{"d_model": 160, "d_mlp": 448, "rope_fraction": 1.0, "parallel_block": false, "init": "normal", "init_std_up": 0.0179, "lr_mult_up": 1.32, "lr_head": 0.0081, "batch_tokens": [32768, 65536], "steps": 9042, "dataset": "wikipedia_en"}
Each number is 500 + 50 x the weight over the matrix's rms, rounded and kept within 0 to 999. Layers, rows and columns count from 0. Numbers have three digits each.

# layer 2 MLP up, 448x160, rms 0.279, rows 280-391, columns 40-79
511551483465532423515561502440441570483506516534524519506529522559479587442570556560547570433563553502447562532480427402
524442473536509499510455499521511530474433463542511447503496547529535551553714574445561615433423468400461465479506460453
523553397500444509520503547503291493501445507491556373515654521444542490563572465526422505478493451512497534426496571497
486527463522515445554493524569484470551423474430514442566469457505541594476509362460458435509496477531528466434585553475
465424556468545479515535477515497529384521503532507435523481480562449512440441422541499489547504489568421525522467481439
475523464526490541442497522499501539421464488539524535545500516479540386494514489532458382499532479493531511540462542535
553507357521479468441553581449594497398491563387623443481489461570404486505581572473464522509476393483554439546499459465
548390465498394568464561498543539505458540601589578519488565395466461537500437553383494567473420459497536529581462499539
572537481519522484454465540562529512509538576455406543608492507487412488525494560509468466504569411454463373545552541509
400439512516482453534516470445463611505497517511479541485556512500456495516563522458486535532470460462534472469526511483
561572476444530583479557432509512551480531473385588535533517440476531526449455542563432528484538467482524480473532462499
549470478456508395538509509535473541548495514533436500513503621415472600541541542542512459455506480479375437369546532484
491641458458494437479522540541419424519518497421527520533390544465595455483507470520482525507446496412407482551589521500
496472425468426478474621451482612478597563593510573460573494514529530542454431492395536506667528424530431487478544470534
488512391531502474564510565574575480481501501475464496543507482539415529513413523462444497559492486487538488566573480507
439396501496460460484543562484507523506521522523520335446546596444457518481508455500443516467482447612468521541509486530
494375522516569465557519537445486529516552434511474492474452559457432549563452459425585652510459510513411480492583524445
555503513564585448512552485417522500476481458553482497435485423534489518542468495550549460548532557533526501544590571566
456437560537574510452460498473486474522389511587495533400556508464411520518505464495519494560463469500491483531572479487
561514503570531573497527478494529521490500478526499563489491516477464443542460534419520540532513456451495505534487456543
466432528517493414471484448542529564486374506405490527427521432576602508573585490471524487495549635460416541471507489458
462453554564434447485495554423447468516521535545468565593473493484537479509437438480482480464529491572585476586464519504
519582476450493436441545481530526527494510516468548440533496538460524483516605518529457455459447604456490526582542587488
519447504447439533505514509444568525492519459492433467480462529511533470489398574549590534528525509492551521541480478533
554540472499678545533481567578568553509520451496555418448538590494534507471406547612498463479511547531398453570494543475
523445467500610451514469569424502511471532446521477559422486528485528626539479563544468518476520529477549547428513398535
503558458494566494522485467482564535507459476464485502483515519477509439520453505517550601492499594502522521519489448469
506484474415458544430511489557509562426466449539498496496473573503524516517537503490456496571483481463614416488579537583
479482502496461456558517476423436529481477393613455490495556526563584428578418544492482494484520523462470552501497507451
465465512534429571518522488516495559475580438466598527474467441485541490547517522466551576519540475557540494426518458474
484498473468474543556428572418487520541556534496472493472580469478563501489449458447522510456509436564496546526457471435
467477447472481624544409483549437488480514488480527500516425505446491513432502553561463507437619564620504491537546454503
546544500482533479516557433530522466498565493504505466513465507494558456470589546600561510496486501474475493528421505533
463595502598449415497457465476608555478510494533484460533480516440577498453537442534492453574593459511458507619473452522
493592466469481482457563439390582480571501582543488537529549430531419532547463532541454555457476519523437449505440558416
556499507459524521556515611466462611540498506627461396453514501482573498534449524513446527488428500546535561447546464506
635470506517440551461566424417559593396448454434541515489512474458540389541488537496485509477523584539535454491572468417
411498503567450481544417598482528474582505519409451529522446550538486516455556474506518470437488506510469457591500472492
518480440526408411485513557519473469447482525481508528490460601529462502497538476469540464531524488473455499516470471465
555473477476457560501533470449527429531532515524428376459529491535557419534500470401471540524490525504444491499405467495
503547492511545492590435494469456458442509542460472460547439438526473456507619437486611504436456503435455491405530486440
523514523528501485532418550466520543517444498500571506586466511420388523430493543389428575483494509484514517495537512426
452569508524461531559479478424543540577515487471401510419449505555475552506500445465411514510509501489464519491509546400
504520552467439477483483482530460502550548461522513524517479529515418406517504421477484465463494543552457558520520524521
424451528536479583505454460587426422506514544466458564495441564399530412467456528399450475504527541550500475405527455510
451424497545479524490534501473431443510412442544523490503437449505458436586499568568501595515510590435513411510413526596
452508533406486496426634493562517497458524591458448536500570543587431589443483474705384447526553484416491566537501539491
448431485576611573558522437542563496519453566483495456533481561429569441517410503490324494532452573502426478524472545512
552558435386419435475459491468490551432520545557464434469502560562420550571396507536572482506529514509600425404446478560
562497449530474650355500580487479523516535614498527489517488412429561461518527412480428454509503592577626535376527560463
440428448562555509494544517547435431440527551465452512499481588490563574414464536554441547562490418485509540540475528430
498482504473617452423448464496570524496548537520425569562522543444463502474449557574500538584538538326410415506548549392
417461477540563444532478524504554557524524494550580436404489462503542481538534556494512516487449434504449526510488457438
522549516542494426442499472527496489457521471469497510473485579521566477479544519390536467518441498444477475489497539474
492472496530494500466519510545524517476405467466415523548542412491480492475379534460462520507534515543562473580507469472
499366561475563499567566561486521455533578468584438379544473506479457449527440514506582482506516577518599530427555423505
548543601428589577487383529465556491478495453444481627461493490490471582482540468469478503460489506454551431580556448596
542478603512538531457533405447483506445470536507486476596449517473566435574563443576496450473549537526463432511457532545
505519482391514588483585448529482499427437639513541488452537513489362582514618533495469575459585594541444483572566489564
384528570559532470502522477513467620517544516550486510531481515471457592463493458566504492558480543438452495471472483522
490479535416638538590464532416404544514485537526485549449566493482504449492555513471489473424522477469490445417493474527
486551516563494529484598606563488481602508470458559502475531505558590378500473532501570482502501564409598457505473560465
564512543521517485526447536480390481593485489550507580497520492488459583387418541478435455515452460463532437455540532455
467442504509548442530436552588511492431583441522562508473504526507510597517477543456467515511561551493475451516500482568
520545484428544426410447420465451599451533493469534497570570465535481528510497449460494444502542573393508451521418427596
412501530512502441450469433472459445512496513544534427405478487443499596540509487448510473509519574553453544467591507569
483507568555481512518548468548551521531485604404613526563448471474537560480461486580450410492644505468497505508434528527
392576534586579487499446521539477488477525445428412537557499455522505515462498520515493523557437495493530501500397543431
584392511504502446464512422524486502521387448546430542438399468536351606580432434570450407569504526513478576577505516470
554555434477461564470560510499584426576561580540444475640615490485548443581458531497402487527498529454517532487467468537
406501501483554447502512433578443543456516339452479523488541506423494428462565522542421516559406535523602491497501514536
483542546519541566504452428530482448485437461544428535417465513516413493567459446444519558457473436491544538543456627482
515555476479455520565509495524482410537499453472493470462500513396494441501459464601454513513524500476495483491542469546
425496512436593534484606540453465560464492519571521502495554458519518461523477516518431472507507473467570555481484517561
480421428422472450526531505387515446554398454497470515528507456500467500573500464539528581496511507581533551617528503483
418468574532539441445481534510449515451493433488503522505434482534552494499595509558524489538415538494534458480474554464
496535512565474382482545497489486470542449491527493545511469459546496487565555482547555459513505438515609548570516532568
532544453489543504572484565529441465578552496484529487490482488562450526597395517546466485471541544541503587453453449462
452354376540507523532471558406386576469468600401477480484494538529559523590572462522454548502607551571497486500487512540
448541493486479488490506463584538546556541522492443565372470440473546568529396476524528491593543516486542459466548515535
451536540515550462460546478432542530516550435591472471503457493444531506549455365529512508635527485516543502457463487428
501530444445393485385463569349439490584539490619452481596479515521526545526478548524541469471449514523466611437495469589
484419441421433501477553384459577463459462540549475512467565495452555549541414594561485495528539512452504584491524529497
621444477503460523490535479556614466540480476487413397506507497529457580457613471484534455520454506448535421558532492479
423489456547482480472433509524450551615591491581503574570524494543349504370456457471541483530526566444513553577515513465
504449457554542511523443463559584555519528504578470304419561513528490490499431500485519482462580481450429515423475445467
510457408493463559493525516497583441482523462526474497655528537521465513560552525518558559455396582387438460457466529505
419554496372439406513528466431486497466442553527521510487580580535599560526492470491449494503495498543456492467447536526
441409499530427464426534547485519487515429513490527526469490501543527503565427493441419531564542477544557576566557453498
478456494527532622470459530559456473485518448505434441521493531484458426566450419551556535490478545560566512478534463488
465432547566545497512455484526468436502489481523493495542456519480512511453525444472568578447506482490552482573540508529
593399515439465551582483552515481470579411522543457539591571512431458415418483532421547536533612440543467536560437496624
483395495493502574482375504515473618482423454410461488529540560489457589456467474520579612469498484497469439534537499537
471493473550438517500585457500535602409514456419467443448608539558597532554555496498500453482568490481498545433573555471
635475498464509464614480483478573478602427531555481512508640487549510498469495479481557496406503400429582602500491494521
435481479563501510581558421417393469504501466523616454559436613441513521491482597525569514441528444486526611571513522550
424429581611461546409413503498582464426400492557601542508486534543403450546494517482479488424427459548473489526450460431
510430533525494457539445470444450472507495522532479515454443545473479521421526523436520557508482537491574574479532513540
440517515538488512487460461483483524467384562496465482520472521483435458474428567521475517560471494488517456450495557475
452480556551508471452574572455426557442577429499551522480600482465602472464552508451496461483417581496434498425549490507
555580489547625465562468452459491431466477398486472511469467489576537529480477553458460500617455487505503567536477477524
522613453488448494516434643484463552447442524497498540495507509408537541566539504492470468551503485555545515495527546427
595463449443533594539478518565436429454512448549455534495543458508513498624411423457458495483559441517499488413431539566
431496427517463572517400524470545481496462518508528437487615516499569470446555545437523525560524482417460489454651529482
542524507505559469530419497564484529483522519418514546507593497499531491403622498454542431488498461496585507513510463502
473528526471460438511496564482491573516415574528482441496530520404439503595484476504511475537481507471477462495519503419
403514484557493435431544527509447431649503481483488508438474445505489545524402582493528650487550493482488581460475503461
424546482573607573445472534532547457489458422602514531498522509586480509517397535505596499513513540608461513487564437567
517412505548544523524472497409513530373546486517484471515618435528547460467469478452548511503404530410507405485494525467
463543557456522567440528394532529436485424479426433450576478557569517522483528527496477509454519449481576495519448425441
491514467460460585418385437537458488465555534496505482377571385593543481447539412648459434541520498465421449456519431452
480553532498541515544448516361471504505556486470484505472490479538548510490494448495540500470474496481498501503474538548
# layer 2 MLP down (transposed), 448x160, rms 0.0658, rows 280-390, columns 40-79
660447444460525583569590458564532400417609467496489425465587590465534549581414521562323512560484497565433520493494552422
491419552433477418539563390512468612527480546513391509546481468574411521500458553480451459601438548564452463508500488556
447496572393588462556492533525514437500485457530510587621460355499611578493516573483544432480549444582470409520481448483
453435473489525481497502463555452477484539448420487469557455481496527421503498408451466447534424622509466399384449513517
553538428583422538487472476583555541526521506479477583448476606510481508528510478531513504506379507490541521572546579526
504482358586527395462529455567567591549543571514407417456471400523467541478540499549447527488517514502554553508455505481
513553575532558511541568425536459610437479453593455553524501426588430531532541497496463405498467559572481413662431549495
528503458547511492490489516488492487504549459530460435546507534559473393505586481468484486481529491476329548488560468468
546607487531484669525569534570477609485326477484528508433454500508512533528509481506585553514393522446525481527456513506
507460477473460510455459555388553576438510475553548511650478493470504539470494514496501567384454495526374496434551596537
442520423555550497537492510452513420446507460562371410480480464540523545496533507446508500602547549574562541607471551488
555468544530548514524545516549506505413562437529450455505586372594403448472512527522492617575484507486591544523380482507
499660477464524539561575555493397430407560484415469545432499584570472548565568507529499559458492545444480543493482525494
479572527503556572560485556514489415466511560607339418444553478483501542621554554407573433419577530515569490528458542424
486514491468534461515516445463451538478426511531486473493617531384454467503497466511540457460515536625570431532451418509
552507483572472496535542484466493559477510514512488581504568470462515498494542540473526544513498494438536459522433490471
532539535475545503599512498491477416471499391461522486525542533494462520381425474524503502509487501487459562518477507508
512435490438490501549493531473524477569524477519436473493530548517477581506586489571468562433475455502488576514399507503
533478572525421559524527518442541555449606436554494562618478533509498477426579491556498492453430548505469491468465455453
503457478533450463446444559459523490470525513463484442398503405503461499467387454540572458599578598531499471475510555479
563527488475556518532499545464443467459667494621506445555514561426447544505587616536502542536567285528488385479542459500
568560525462484524489521516482528451547581468482502485485542508433527478519479482415426484572505450548479543527595525513
580475539520482513561494443448545537516460482445470510329531513515442510511486497427573387505507518533559531446502433537
477455503459526475442466482431522526456443522541508517586497521536556523469511518438495548475593484576517526545502574474
461469391490372537565621389551495511561566578512501494459536492443553521539594494518553488467474466439435576511440476483
470375532546474475574517402543511557599503498536589469585459501581519524391425409496499492493454563538438575511470564419
465499554496507420440460458412608494471460353532488538448534549486399418455569471514538544482411563503507465556462495536
566514491500519504395486511533536534474493548519467406533561453479553495527486537454480529426567475472570522544488514461
508584529519489542577503475474535517517494434393468509412475465505474551556458464530555504613454522446544583556516499530
528565465543575492600519558477500517401483469542558444540529510578487507533531515477477440439457439515529445572412435463
565533545467552487521484510532509538525506516564461469552474577458446483557466470479484462509505456488531530411505445452
476530519394579503478496517442468521528525608455449461556389481614655536586540439511537373592470429452496576482506466540
449462555545520503515521469454574499514588394463548543411454477484503499543516451474538486504482505497387530484551517552
479443533434466529489517569481371433517490493469503587512538447478499462506563527391533522458471513541612546474471550441
519448619529420556463541530581470516467443571509399455465519575518500573409491503524621489475514439499451537519519500452
442507524459606516478487442520504575513538520412521567482506403569540446498465549555431501453610508378582471500529558424
481498467516501474556354534512505415535467451517509464578469561473543526426538439473474452460464496526512487503411504518
550430525459444449551616546556507520458511508580550471441492415563533533513530568475485495513511464536521480412507490479
507555494483523413433562515518525483445521461506579529440515452498477514564412540477464433592580463542496505563409483525
513571546447470472509460568517545521520444419496478458481499486442486596573445451563525514548465480536497498491535546461
434499562379520363537521480489449483551446544514455438534541509519473473593598483398485451550491585610450534490498541570
474480454484491542505491523600476540462474471609480485488500485532473516556634491630488490490480536473471485524470463482
498487573505480442491518502405441489511535517488546560491542565413451578473524472498523543474539517536443476553545517571
516516411549548596463501495402420531499499499433552533512506473501458479430495482511490543464495545460418515541502462560
516541440340504448517442513464512495533401526519515457596462514498454407482454538565514533529454493425488603562514427553
524526541421509477544505567546545491486493571463448561535534579426497573452406410491532487347484475540483639499504532504
509454443425577488481515458530473487654442486505498466522526449405419543541515603498540483521452483442543495514540485506
514561566493457421502522506498517524429489581456417503580365552530404564452506504427660503521444529455566612532578422554
474510531531584556431607518528492462497451456462488517549464496435563480509536437459415511524531435454454526580598448497
388509465411465502550487519477487561493484542467479538501479521459573575462474553439562515477607474419486444582465493523
486563520474531466484520477462506533477561534482629395511506538490480445425505575572472542513475517546523496469481500492
524525526480480533498494578549538569486454504523580434449420431429532522611484442437412478518479537541502590444460529531
487545495559498570545414555518437476487487550436535481535469421477521555489445560446517511507473476468499497535532561466
448442487542499496439574443474536534538531531528523504435496451460494401460502453528624511494494543402461496554453457548
487519484430522495496612516520453484506480534552552548533549595441465482456561487474589512539424463554445531563518439513
519571521529526460503539488595513522551531564529431572544387466491405495441570456554526539521543488436478532555482498526
521448442584417529595492460549443496478489571584454433552519472575569386473547518493408472455505502445499578389407574536
529452549453568517587531611492498498509464527409514478383545490607535490417503444508404383549464533533455431400454428500
523526481397395547508547636416489460402448443545517521532492659505417518613578450645500473546545490483429509533488545464
563497480493440442447437423519517482503472548568572515593502565458535481504535554544441533453493476548457487465477480583
512460462546434429430514518542541565519534540524495476479454447495507536597432464501501598489450604587479540491515510512
495494492481566508499459396452453538403564527455455516445520408489406525510514406451535420539423489537466565503554444587
455453574429504617470457438452532510543531489415605444398492523535596413505461400591430346539463451526455581465466588504
451464389623478426411564464392555508571473552516523580478435542518533463453489481487609596480398507501551475438579480479
611480401613541532562554542573514451495504461571477527403505608471501445485501560512544583500470458515560546443504517418
475468406547478495561520442481585428468522360543553530490502580595474461425559490445394493478566499497473474542479499530
456552444435537525434463475431501523507568417519416536538568506494575465465521494561512580434532475464600521469575489484
485426490485430423487420509481529548403501506481518560415454587511487500560528520523503561442483452446448525582553467543
487538520491540556549534516571431530577429446538397483550526538518318436473489549503501576482427526401527564538603456553
415472604527456460489490564493440546488444425455531576445443522528523583441482487567553562466607547488515437537557545435
531461588536465464424549536479458478502489533558591475553365489525536476484431460511564383457344567497500607494400447513
520457443498534409577397487446513513469498506467394550516537379481526434468443525462587448508471627435527499490533555490
489522476511563462457530551587507525494427477453493563477444428598485499497471480440497471425527551463604540542499488526
523515469497473546489516497464459485561441433486479510498479486531461379480531523499582438492541474458447468587489482520
471489546418558429456444475458383421556544410453414439442421594593497446443407492473498517499522537446489456409543511535
512515556415404435535505502527523409423439574510450486470515493490475555526489579474496538507552495496464503563530543553
499461489496459526586555609434522504507461506496454506534509555544487536494516496522413502497467574553446430439513515478
475475479529485464435526509472523489441511518464613439458492489579530557501467493506505471501491548551532474528592598441
566563520332457495485477458473476474502470361574554575472496554626598471424557535487485516567573427481556498511513463463
534493467468513470550453543410471491510457478519487459574541540549490435500527493519496493427477423492437470545521508495
463495490531478411529431435491516541425528374563473472571487552580522453539479592456503420488439443504556518532476509551
478411502537538531561553486601506547408388456463523569465509489499490526527534501406468493559514469513499477566488584502
484520546562572462586473588545485555457641534474471499523386531499493481430524481459451489458479542504483460554467448550
477460504555476498489435500446445499476490440538573636492517565505495499397436507509430580482436415504496608416468416577
550508422433537446495521508445595495436450424556398586366434523494530380565516446540405502448489461427501436541415565457
585458448481399475520510498532402531514557453415500603586544468526525474500536495589534464463496450400482552580429519472
543507485510443435500587457493478595442473482499534513489487415477427484547491569582424551495463513534520540531500494477
616500448562481426490522543516496507509509463432407588547581433438474474396452458477501518513540514433468501543533476509
540527471505472507604486424501486534471534561437386404463510544522384490490435440422517512463352524561563430489496571569
494414544492461504501569493423548534430505423512526465497498486490412521527489544550501497489484463591464495488477513498
524470497533505564592492450478561436535474479530519450493462557514516472592488473514511503505440467526499529514491510612
437498521611615411492480444489480506428466529458526500569444458400526559605470506544575490390649614527506477474591397462
466551501513446431499483482537557528468502492542497541489519496462526506565492520441532409523504496527519479454528489493
557514439491523465486453453520475468501467471514553504542492502568496493541518548451466427469493467527467500450499508523
432453535525546450599408498439444516507585464504376474510415403504448458456616588420607561627441454515431468631523508506
531470495402551480464491552587532513473588559481424528487552491587510443520575468561438470530550512540496440491484451487
405492519408509499495502490440466599548505504490441515496545420462485508405531497580463610525478496525483506538472497563
553565520506528466484554496508412548500544517518534440564456457506449478551530550423424501515538521490414515542528443452
601471555588503441500507431531444449499450476521464455430455499528470528529506568499465472507415509469513524551555490539
508473445500555537489558626490378536479449535524477503584549559449605472545426521444621433440315545531450424422549528544
484482460448319421526506577464479538445544479581475503439560542514427461532456468516497518457447536532467434562591504481
556442541567514470524520504521624503540540528504524565525476473546523424451515527481540526506494436493468457458443503521
445527452547449390453506507441545592502475510463481503622389472621494400493449455520447396504545420448536483440455475428
553481511484577437506503473567457464548553509478473523500475442505462415499494482510426410462513567508575529572402414566
464511536516468522485579544484476445439355547553494405529483473537491483532450404492542531526456557492462475427473549565
483466567459415506468579406486553498437434554472525481479531386523474429475536573445408556457507479516494510569566571470
538409451449529398531526571492495480471577484468529643554552507504517507547502410391467488445503468514462472422520510498
499451491497436453474539475473520589485469486423552506494458465490494411504572467423384543504599576417542425467422586478
458585500510435505595516482558452402553474476509510511442447571581521538522428576494475520495529427603542574502531499516
500481463586408515485535580532559586477537535465560562453517500426521544493468494522568522513596468482483493433469469522
515530553407495526546502452506506536460459510403616473511426553560483525546497533489577461356489492527520602574466644452
# layer 2 MLP gate, 448x160, rms 0.266, rows 281-391, columns 40-79
452444541459496470464542518483485622413554480477458528577578449479493536464437493511538495523416535521505469448496532500
426521473524479526501443499444499566543459545552519547476478469519467537555492492475430454526500442513421503493423538427
503517562438493540519498567454485526439445554547491504540440490518512537514481510529376473486517486478549549495479543507
569529456471535522462435455502484494570475596577517441499527504527538457488372451569533553511588479520450524559497597481
433528560517506501574483447529476510535550350528544471470509468515560560529604502442429575493575452570484525481510460556
489483551518493501447476484473602563553420463538506429518550456508463475461494526529414497479592485538415488552520487527
446465544511483568486492471524464472470536518562558560584531474467471511564638532440475423556451466500519532402514397526
507438538510560579386467461525451410500504487475528536526444530494463434580355443475428540524541546500463515474489463502
472468552463522414548556420572507549530548434500516461420575497497477574506566561503431505616485458499558431398519493477
529527458448516575461531482504500484540519499555567474486509466461535503444445476482443529540564519557636479457561479549
609555342542614514437472520533471467561603468543457424510489462504392582442509510545452568527487487557482407496402475433
526572452388503504502512470517568430459417549511455485382450543570555546529548434537482527544505463474379535428550476522
470565495497454556448450410479578558488544415509450447415449494538521438475498558599447529536604466458453554538492427493
501480415521509563375542476544528568563376511464535543470561491504364586457416463564483418481504558600519540525483540449
490547509482517522587535489537483444462461506566429538504467494431523500479534486496534629470467558417557410546518579494
533431528454519601503534591517550472476549453491542444467529475317458497466591456437501563469443504513454500423495437438
501414485513471519439523536510485539578511458484500490607491529532532466535465521422575459504515443494431491466517410500
489501503539479518397486522462584584521452492490474546501442532485541491418602571492482571530519579546499479549502476598
579526489573520426422518541517504532483497459493534542565509512519484478544447470483502511466526469499501471474572486495
491420537512458523488553503506506489474492493536537459511566505518505419487522541457517451505507465471524499480490483503
481469509467577503503599439524535531481516439519502461575501542517515492417546562622535570551491561427552520436463498514
597490465482478581591506479417545505523422534535455495499531518539433518455465520476541430503610590559488533503550468489
487489539508527537406514458472431639470492484541583447551447413572501569591552449417448467530481473575468553475562433477
468434513527486432571367468578447452499641583507446490528564425500522557512478428487586466484502536542515567528471485590
530438556508429472547349534544571553425563464555581662462469557536559567542373448583452538468550507523510450411513472508
488537560438508530460547454519584509437473508505533509488444522456486519485549579487505573474567536486490442519455535519
491412443489582622590468494404494489550533594437531519497497445451474573422467512469476559531523433511461525430564553400
465551510443433509540489496525453454492431425601459474466474529532452536519564515488451499501527503508484537530566488574
506516548493547411535465536498497487568495529550446519553429420503584474585626563470578464492608546506472479435474513484
477492530523518512524574480453597490486522466526478522535597508521482471478516500566476507512540506425504569477564544582
470484451557488397416536532481497527459403510485492514567516507392494401510548552464463605458448575581561440482470500427
428476514466476448557586543434528466516509406511571491510508524542514506470519435542484594454520455548455473522553501566
519470525529526409457461492475552517499496572488519505478493515488485445557511496588460497477532451433449535522479504467
558449474475522505566559558570515414472481520576533532534445470433400548441482421498462531527588529518496495446501528610
491418507542533469531542466559481574479494521589456442499493537457505491606536528435524566478632544427501533463417442436
457540514428428519391509522465522524507469549511438548547450465471517439542508428454602523501415538502506543510451509544
446514462462518429396467457506533514553547427451492436507530525491450567506510494518501466480446532445415552480546500444
444520497461473576508511450472534445474499506529450460465491559547560486532472519572484569475519536467535504470483505564
440570456545624476519582500493418554488557483501531558486495599541483439466548572536432478530516511562484457525603469605
459448505553541516514312546527454519545506485437531502454505375522611469451474514549511495437459469460423527447444566609
511513501530479458499605587499456581447456527455435545434469479567466513467534452590525420447609556499564464541487427543
501562369539553485531553549571540437499425443540465464490502464574477425521427515567406449588546526426551493512511505490
602534524444603481412640554476474538420450474539570476516494527437434480459509509538456490557440477424397527627454615511
486505483574515578433635622445438578575476497487475540437472563536475537569431474479369456580576504494551525523523547478
447492446437482473471525452408472572500549539514468478556480513530482431489472460518487541506562529643537541474513482460
537505536467412499394528513515520454461429476475473529516516490520524548483496462471598604415546559474484551529536523505
526464363531440478496542539512557441543530566563484508490617594463432598553465475465467450448511491629508533548548444461
503557466467469415571399540432510520453470455485456551455490471517494526531500505566540518497485537460486466466483439565
499548432494424523453505506564536533497508500513543490406528474385499499440539511452536476487516480465536514581533552496
514658572422433439410566494457498580587512572509524541392487517474562461531561509505577525519581505412409395580486529542
459553534549491521509541574499453491495524388526513515549473536511511578599478502468509516413461519492509473511494466448
527653493536543466533491434560434449488559541503453542458470570490557471431528536541418495518503448577512422493503527545
535435487501528456469500538434461506522514481545440467501467540522496471474585462443506489502508534489511498487531585544
455505477526430436545475559489509474526477466497493544506527417577440548481419506472484491527585487581510497519592537529
373554547491605469469499588500442472559486482455448514451443424444474472499422451506483522463530566377477502431511404463
450601511505582454518404576505437421469519481479417625522505506600490473494490471570505570438605563531400568431565480511
579423471475596472559533494519561558477502551551479424465440583431457452413649579550470537588546458431420521566555428499
476480497566541447554486580577464498549565553525428474569443424511592478534525480519497504570468452426428425473432592488
489571373492446392413542582503492435463489529487441511424423515564500529575420505527502419523501504540510525527570540430
564461557444539438517493518491534642592479479425486571519578533576492463525469478576532550378499516546454525465530482466
545508484505460539472586510488463531486514467520500485462464429472418470507539579487518503487484478490509420529555541485
508479507521482432482497548477571568536527546518509605548508543467454516484418575517455572453456525509455490507463495449
580547452490525452559457521476456517500508495509511573500581582588493535523552530499466581491500565531556571504596445552
480487530555530456521489511524569548479545459484541590532583503520505503524563488517552478479497550496548508402408443515
476423488480470519585479491462447492540456539477461449617467534534528605566509527489549546515528468439444478462589431569
473453531529456476500446519482576496546531532519529513569518450528510508574474424448573443514511513455495527556514515550
398507487492471455442526521521438506424551517507457439471473552509463492520477509512533531447572462458539538525500522497
525533541446425511526519612510526512474459588561479498490506540435561456504607469496532521531587450593543452446465573616
465480590518460484507607579477509516542435466413448600447495589468485507579451443559530541512581460484463466600544469501
463457523435504526529418554493434529456553590491600402443564508618526385415484586477543570603404494460539535545518534468
474620509550499500467533468519571491484422482524516491459497588572442518525460492517510555506526466578461567532449433505
476474493486501528462563588546456552519518502495596507556501458492486467438504549498461488482495436447533544393525570416
464506525517608490493490527459468520460522563574577529471571510552488520564527512432550405482538509486505517467558445481
371489603501506625568486493452453499502459429541512428556503462424493492436467511524428499483631473496445491464534528438
542553507464517609460572530467578526533529521549420593532561499553507374549417462404494550513501494407553483428473452452
511486479523558447461424589461451504556509449530599482517573479529630446483441455457515565451520515526525477386539518414
546520453483524507502514478517487542469463513481475498464548602489542477396558558434548498482477487516502456476461442584
540492496470436593516537555459504544524499536558501475494461527506474506482451468427487533547623490577501514547511495513
435502547561473580495587502576538457496508496489536506571436445471561560506527521489518525575525544521553539440483461490
445523491448547481485457458478450522505485523528506505411419567506611458514412425514489498516510472516581467554495498437
478469546473395557491522573557545564520542455481486558436475499542510487521511497446581577493580546458447467467435527551
495373486472517489474506561535561452495552473525458514547492444474457501484495518539505485525576528551499549487547521470
479512524578482534534552500585463572483505471579514421446468449547507534602520433516424448495527447568430546539411439445
526556414437525462489430417604541477500577465544483495496626474546440578411502478545488492436494490416509475558530549495
529498419547514485547429415526389495543539404511523500476556531474585414420510511438533566468590555487514540500487461528
518447434478477520461502513478536562473522487529469565529541494551479446595441513513496626496487482489557563573427476466
524559542524523416435558579495432557447499444560466451471526450618434457592448510533527361545531501441520536475466467484
471470469621432556410548468549543528544493604520421472475470474540533571534431544410583503510475499557497574515515489538
528504545384543477534526523519510502453493535518507469537541487394490504437526396462463467566557475464543535517474493531
495543538558413449518497531448468529469460460582537473516474562587505426518590499537511607491488516511466494452540471571
462452602426416539623378414525493493527486389498472520478594465524450538499353531600490408505488620487411442423414527473
438520480499447519410464549480441540536545497546416488536541497545553479516527501494458442472482492447478522460499519484
490423517477441487429497475547510551486459474490545450547458488439506450432583494558518571544530531562538477511543415543
616434438546560489523475478623422542436554538523484525472523492521495572464442450505531497500481446600435465493527500463
516509464473398581531543501529480457508417503459525465529568597547501481445543610416503500542555423454485509448528444518
458530447499518504539534499453560563500428458502484459419519508551422545505534509539454498517479557548584485431536479481
475515557587579481552459409504378497521555553523597489486459432429547412465502534475515558551491555560416516483510495450
411489602531534408537561459540492470541550432519510520509548507437518506517492489506501568460576448484539484458541502568
447413463586412523534429484465556526436424463574541483525500521555495557510518517548373484589578561558545500481511469529
494533576454468497580484414512456500524535478522440394403508521457492538555517499470470514462615537459634526520587478494
503483539483542502423497459469451606505468462500495441505400594524452527544511480549525479462587593543510521540531509456
542414549514453412430475552538537537586454511535522479519370606557491430533385561490539578551491519469493462558548451536
505501506489584574476434491487474440488513443454593590459607523462554521491533544459502476435460523514498478535509487564
454453478510461487417528520505526564483543461498545487557433569501405483584457514497519452497511541477432493486532470493
496395466495506463426581533414597592400552549512506469480531437541510491465511414507386427437543498580579519500559471528
463477519529482559572476436501510541579381565448523454513525554395532412511474512527472490476575499548491438513528468466
482428480459546513453448524517520508531526555574466533416599497530469599572461522494542439454482502507527542443496490464
494513510487452490429585496447507431500437502542494465533557449474481636469484466450509497566511563443372498513505488426
404487540521457475476510630539581463552558477438487504535521449497443596509446451457568469510499503560565465433474483438
557460591464446503540550505481443598529534482537430513556493557465478475629501452477510597456561502506528470542413520436
504465536569524534466389525501418461505547467577583526550565497481530458539547482521471479495469467541402553437588521474